Part of a small language model's weights: 9 layers, 57.7M parameters.
Each number is 200 + 30 x the weight over its row's rms, rounded and kept within 0 to 999. Layers, rows and columns count from 0. The size before them is the row's rms in percent of the matrix's.

# layer 3 MLP up, 1728x640, rms 0.0374, rows 1035-1060, columns 0-127
104,166,209,183,247,227,214,235,231,198,192,259,195,197,230,160,179,173,234,221,217,169,225,208,274,213,267,173,239,207,200,180,162,271,189,190,207,180,231,156,206,180,259,203,223,231,197,194,233,235,198,160,219,167,238,198,225,153,206,214,204,143,178,138,249,191,212,116,192,198,244,193,164,168,232,204,198,204,182,190,222,217,184,223,209,254,206,225,195,243,210,231,212,206,202,191,204,169,181,216,211,227,215,189,203,185,129,136,219,175,247,246,194,211,240,193,170,226,210,215,204,227,216,179,233,223,200,169,154
099,236,226,198,207,221,176,210,134,143,203,228,213,161,197,195,217,165,176,176,191,198,217,166,149,227,182,212,181,172,198,174,235,205,224,211,243,207,207,195,211,234,235,155,154,173,208,210,178,168,147,200,168,203,212,226,191,157,159,191,173,166,179,212,187,160,227,199,204,197,232,181,156,140,198,222,189,171,216,191,193,214,170,192,224,241,203,254,193,233,212,224,159,149,206,171,201,223,175,194,133,193,174,181,221,190,225,181,172,251,182,202,216,205,193,209,164,181,216,138,207,211,163,224,184,234,178,179,205
098,180,217,170,173,200,217,161,185,241,221,191,199,156,189,202,213,216,205,185,185,159,166,209,216,195,208,255,203,190,237,170,147,209,217,183,207,188,206,212,235,241,208,170,182,223,252,197,243,185,197,269,191,182,248,213,225,191,182,241,250,137,191,216,129,257,246,198,192,162,193,197,214,136,256,254,166,198,154,236,220,151,177,189,161,238,163,220,231,211,213,195,185,250,198,201,238,203,227,202,224,177,232,154,119,185,223,222,206,190,224,279,196,241,211,158,230,233,208,210,228,136,179,154,252,126,164,256,198
099,195,221,198,204,217,215,219,158,152,199,234,154,222,206,250,241,193,160,134,215,196,195,161,151,217,198,195,236,159,191,202,173,256,226,182,182,184,238,165,173,241,174,207,249,191,158,217,223,200,194,215,192,141,212,242,190,184,164,123,190,242,237,218,147,219,185,190,184,223,259,183,216,176,183,203,194,183,197,196,157,194,188,234,163,211,213,195,114,203,289,174,222,218,207,225,181,210,143,250,207,179,199,235,224,203,163,174,152,199,143,211,246,231,197,201,189,161,185,189,184,191,198,159,181,207,240,144,192
099,186,258,126,167,184,172,179,173,199,219,245,232,200,139,214,186,213,150,198,255,247,191,194,191,162,221,291,210,237,175,224,253,230,211,231,212,192,224,116,195,145,151,150,94,203,183,233,201,184,199,186,239,160,179,249,205,144,160,250,181,195,182,165,212,226,190,185,218,248,203,152,171,182,228,200,144,131,237,170,248,194,267,163,228,142,204,242,214,220,231,228,221,189,233,148,205,231,150,181,183,188,159,218,202,180,228,178,224,215,211,248,180,213,218,173,177,250,145,265,207,195,163,171,178,242,169,183,202
098,221,264,218,191,199,238,217,231,163,255,208,174,192,218,203,223,210,214,186,221,196,162,159,179,224,183,168,173,230,240,181,212,214,197,165,149,262,176,194,181,195,246,184,233,247,194,206,173,176,190,215,168,213,188,183,204,193,192,166,177,217,229,230,223,202,215,161,194,172,193,135,208,207,136,160,210,204,185,228,174,214,119,177,228,204,203,238,224,199,226,215,202,276,149,195,193,195,241,224,194,151,208,187,197,208,187,123,188,181,194,205,192,187,186,176,209,231,242,197,190,218,200,169,179,182,177,157,227
100,254,208,189,182,168,222,175,211,248,207,212,198,220,241,187,157,234,215,224,241,223,165,184,254,202,196,168,245,192,215,173,219,215,214,169,176,239,177,139,169,197,177,236,162,176,214,124,256,182,176,240,232,194,192,169,255,218,173,186,236,199,196,214,198,238,191,238,173,170,268,213,210,203,183,243,192,171,188,149,205,161,248,223,190,197,197,220,207,179,156,107,163,208,185,228,178,224,198,221,261,233,191,190,168,193,212,198,180,219,262,148,152,202,266,206,282,219,226,176,148,152,222,199,208,181,191,197,229
104,176,122,237,213,160,206,188,231,204,178,208,235,212,227,212,204,159,226,200,219,207,233,184,255,151,249,234,190,218,202,213,161,229,167,197,173,192,245,214,247,217,193,198,232,172,183,174,176,234,211,165,186,219,167,179,131,184,188,195,186,186,206,163,218,253,186,205,244,207,176,194,232,170,232,212,220,216,184,231,243,160,185,252,189,225,157,209,252,250,149,229,241,203,202,149,212,209,197,225,258,196,186,206,228,139,213,214,217,227,182,218,209,195,200,225,153,210,220,197,241,247,149,217,134,219,217,210,231
096,223,190,127,204,252,230,192,201,185,211,200,177,204,177,217,125,185,233,194,207,184,207,129,170,160,173,208,190,221,160,273,152,204,223,227,233,215,219,204,169,140,227,222,152,199,262,212,204,181,173,224,188,115,185,229,181,217,204,194,131,210,213,201,185,204,179,189,146,220,257,218,205,159,172,239,263,210,169,124,203,226,208,176,172,194,215,210,217,192,248,226,189,179,205,218,172,162,237,247,126,196,200,185,199,240,160,199,240,204,203,176,157,216,188,226,211,189,184,204,235,202,151,198,242,172,175,212,168
102,224,186,160,218,173,222,198,172,198,212,189,199,193,181,147,214,208,172,200,177,159,179,260,187,194,171,210,189,159,205,149,186,175,218,185,238,199,166,178,208,240,145,190,251,185,197,223,163,200,173,170,244,253,213,187,226,227,214,186,197,182,175,228,140,165,231,196,223,199,208,179,121,174,172,214,257,277,259,166,229,206,214,238,207,167,169,193,186,185,215,196,211,196,180,188,196,177,183,171,180,209,218,155,164,159,219,184,167,155,181,191,184,114,199,161,245,247,208,176,237,198,198,204,183,135,215,198,248
099,199,240,173,173,209,216,164,252,275,184,195,152,153,171,178,200,208,241,189,203,214,226,186,204,186,201,221,232,158,222,222,155,146,190,238,216,182,200,204,190,196,170,161,198,189,230,253,176,221,215,189,230,220,208,223,216,177,218,157,232,132,163,207,172,162,131,185,181,173,201,221,187,128,113,202,265,206,163,173,177,180,210,214,183,250,232,210,225,173,159,203,214,255,196,184,187,232,217,208,265,242,195,152,195,180,184,228,211,200,230,174,175,201,342,200,213,218,160,202,207,220,129,211,163,279,199,223,195
094,205,229,222,156,176,199,207,196,215,248,177,190,158,211,212,214,181,232,237,217,207,209,250,234,177,161,203,196,214,196,175,223,157,149,222,193,200,215,210,160,190,154,154,152,175,212,202,155,180,154,173,222,213,218,221,153,182,230,199,191,179,171,204,203,215,193,220,165,235,201,193,211,189,200,146,257,176,198,225,179,183,198,150,203,232,149,228,187,222,191,216,178,283,226,250,238,229,186,173,191,218,237,237,194,147,231,257,155,222,136,196,276,214,204,195,200,210,145,177,171,277,249,238,199,271,232,162,209
093,182,202,216,154,219,158,197,183,209,211,209,185,212,207,227,167,209,199,242,225,156,192,247,225,196,162,194,181,208,199,172,190,165,189,202,221,139,201,223,134,192,205,211,183,195,244,216,204,202,234,211,156,219,209,239,146,206,221,138,246,181,163,202,232,193,183,195,155,215,156,158,209,211,195,183,222,222,153,189,214,207,208,234,259,191,193,172,139,197,178,203,232,157,190,279,268,218,238,263,226,174,226,193,185,205,231,236,199,212,197,219,258,155,219,229,208,176,174,184,210,191,222,187,219,177,156,161,229
105,192,183,207,190,237,150,207,213,184,213,202,204,209,190,180,157,205,196,191,234,218,201,184,212,143,200,225,252,223,201,195,224,236,202,203,221,231,172,194,265,195,254,218,198,231,177,213,199,189,191,195,226,200,179,232,203,167,190,151,228,235,188,222,258,128,201,196,230,227,164,225,197,222,151,228,176,172,227,185,193,165,199,186,192,260,229,177,180,183,211,213,219,189,197,213,242,217,190,167,155,226,252,203,182,260,169,197,201,226,162,209,204,145,234,169,195,204,173,237,201,199,235,212,183,208,180,125,192
105,135,152,197,195,231,246,222,184,190,225,133,213,191,239,206,195,166,181,136,154,221,236,157,222,191,155,171,170,186,203,255,228,159,203,172,250,227,247,198,267,187,216,221,211,183,198,210,174,207,177,168,220,194,214,178,244,256,221,233,221,197,190,213,203,134,247,170,223,178,146,232,256,213,172,203,227,190,214,193,177,179,195,208,179,159,143,216,200,185,190,199,227,167,283,189,187,233,195,163,236,214,221,225,227,194,146,171,238,214,199,225,244,195,248,188,228,158,171,185,234,198,210,243,204,190,160,212,214
093,209,190,217,237,169,194,206,195,217,210,231,155,229,171,198,184,200,240,109,197,294,233,146,237,201,181,194,155,162,180,220,160,132,201,205,205,210,170,181,172,220,217,205,189,219,212,232,203,166,163,248,219,213,243,215,177,220,237,165,207,164,200,154,183,178,198,204,244,275,223,195,193,193,158,178,217,209,185,217,206,178,248,198,197,158,237,196,178,216,160,223,229,238,222,194,205,202,141,183,225,224,267,212,232,252,224,166,155,198,212,246,243,190,155,182,193,212,175,232,204,218,196,187,172,233,174,180,189
097,208,217,201,161,192,233,172,183,209,193,203,226,188,258,206,137,226,244,226,135,208,216,180,203,215,219,208,212,173,243,231,168,226,235,216,198,201,192,234,219,202,161,200,161,207,229,241,205,213,198,190,191,177,199,244,185,148,183,189,186,213,184,206,246,171,154,215,183,238,219,219,148,176,192,196,196,184,226,192,232,170,243,183,246,197,221,224,208,213,239,227,173,217,214,187,221,167,250,237,208,158,241,207,205,214,197,170,197,180,208,189,199,250,245,201,193,254,291,204,168,164,208,222,228,197,201,189,216
102,205,201,194,230,178,189,194,154,229,250,210,181,216,198,182,236,196,272,165,183,200,237,158,171,215,281,186,165,103,225,228,174,212,144,196,176,196,199,244,191,198,199,194,216,261,112,209,197,138,204,224,201,225,205,248,190,193,174,259,165,240,202,163,205,162,128,218,183,152,164,201,177,239,242,200,232,212,227,187,217,175,213,198,208,167,228,162,221,219,168,214,185,186,185,184,184,240,194,148,207,247,209,190,222,177,182,179,182,216,199,173,181,177,175,201,172,247,209,176,202,208,215,195,198,202,203,205,152
105,240,248,206,245,229,164,258,195,170,197,208,231,160,242,212,212,155,158,147,190,186,231,206,163,186,257,207,245,216,159,246,212,187,179,153,196,156,166,196,182,227,283,224,200,217,263,195,168,184,187,206,232,242,254,176,215,227,178,218,278,241,235,248,192,204,216,183,185,199,235,214,209,161,153,230,173,176,190,183,199,126,188,178,233,207,173,170,197,195,165,190,189,195,189,233,197,171,184,237,204,168,175,241,200,220,204,163,183,207,212,235,209,215,211,188,150,221,183,162,228,145,160,179,206,221,226,203,194
100,195,195,169,159,160,175,188,217,179,230,240,176,246,192,159,196,211,160,182,187,112,162,171,160,197,219,221,194,237,187,181,220,180,217,215,186,202,216,155,221,175,163,207,241,175,171,213,193,184,217,173,226,166,257,185,153,204,224,119,233,232,197,168,153,255,204,173,217,225,240,187,230,185,220,183,173,197,221,191,237,206,220,221,118,219,207,183,154,211,228,208,186,208,211,215,219,178,142,203,142,206,149,186,222,190,177,199,210,201,199,192,170,219,171,196,236,181,226,193,195,146,188,120,153,185,156,221,192
101,211,153,200,144,224,254,204,162,237,159,189,197,186,238,160,218,111,228,191,151,187,215,198,186,212,193,226,255,231,214,185,200,216,195,221,135,176,234,253,233,178,202,186,201,184,187,228,193,201,230,204,177,175,122,294,161,161,190,197,215,199,239,159,203,198,215,212,201,262,148,204,174,239,263,241,187,223,176,242,191,165,171,174,196,221,250,212,264,200,207,220,190,227,172,184,191,149,133,214,212,190,183,208,233,210,228,213,202,185,171,264,192,194,187,190,156,135,209,175,224,250,199,191,211,209,173,197,202
101,185,170,147,193,196,203,204,193,215,193,158,190,197,262,207,186,286,195,153,155,262,267,224,184,161,120,261,205,197,190,180,221,141,199,260,214,241,245,188,190,210,226,194,151,151,151,207,155,180,180,214,182,255,146,195,257,229,197,225,258,251,256,205,201,265,171,195,250,206,221,187,153,264,193,213,173,226,236,214,177,159,169,193,189,236,174,212,204,189,192,189,264,156,221,175,233,172,212,245,228,201,202,212,179,240,224,194,209,201,219,201,203,196,220,256,201,166,191,212,186,185,166,173,197,196,207,226,201
099,157,188,180,171,214,205,166,233,173,209,176,266,186,207,217,223,212,201,209,176,168,235,183,196,208,189,230,195,194,185,157,168,199,246,226,176,146,144,208,218,207,201,194,159,229,175,180,163,119,252,234,204,307,224,192,231,199,224,184,219,154,200,203,185,167,194,191,200,181,179,180,214,238,151,211,229,193,199,180,228,207,252,149,206,225,195,156,187,206,217,166,246,223,181,179,169,240,191,187,192,219,179,196,172,223,150,249,186,175,169,197,191,178,254,139,182,189,218,202,242,172,184,192,181,221,187,227,170
097,198,147,167,209,151,238,218,180,223,184,182,177,247,175,234,189,220,167,208,211,207,216,238,160,206,165,241,198,187,151,185,252,212,212,174,145,200,189,247,228,205,222,222,227,193,153,182,213,198,155,168,201,191,227,167,188,122,205,205,192,211,204,178,232,202,215,183,205,199,203,205,196,154,201,240,176,197,184,192,261,162,187,167,169,236,170,206,200,170,226,190,179,212,186,217,243,193,160,210,154,198,173,181,190,229,161,190,173,227,212,216,187,160,180,136,194,197,210,146,168,228,172,178,208,181,188,191,170
099,213,150,154,206,235,217,192,231,219,240,174,226,207,219,219,200,210,183,236,161,212,206,197,234,213,180,260,226,177,200,168,215,222,235,224,211,251,181,176,194,223,231,198,198,223,152,187,188,242,180,186,211,192,198,194,222,201,208,170,186,158,180,168,144,196,252,182,207,211,190,185,193,188,241,236,209,153,194,136,221,194,196,211,204,210,202,199,205,241,201,218,209,202,166,204,206,184,231,215,176,252,170,170,164,180,186,260,231,242,238,151,263,228,191,208,186,229,123,233,231,236,197,225,224,154,194,215,208
103,232,158,233,238,210,183,181,207,187,184,214,212,197,248,163,144,178,158,276,180,236,188,212,167,185,185,147,256,182,154,279,160,181,204,191,268,186,218,272,240,174,258,200,149,209,221,154,234,163,202,159,209,209,186,182,169,174,171,189,225,203,235,235,187,182,226,195,154,219,175,224,193,144,177,186,239,177,211,181,163,200,205,185,148,203,203,191,187,202,129,234,220,155,143,254,240,217,206,206,201,186,211,192,182,156,244,181,198,162,234,224,173,146,253,226,226,204,176,221,194,215,221,170,191,193,162,236,211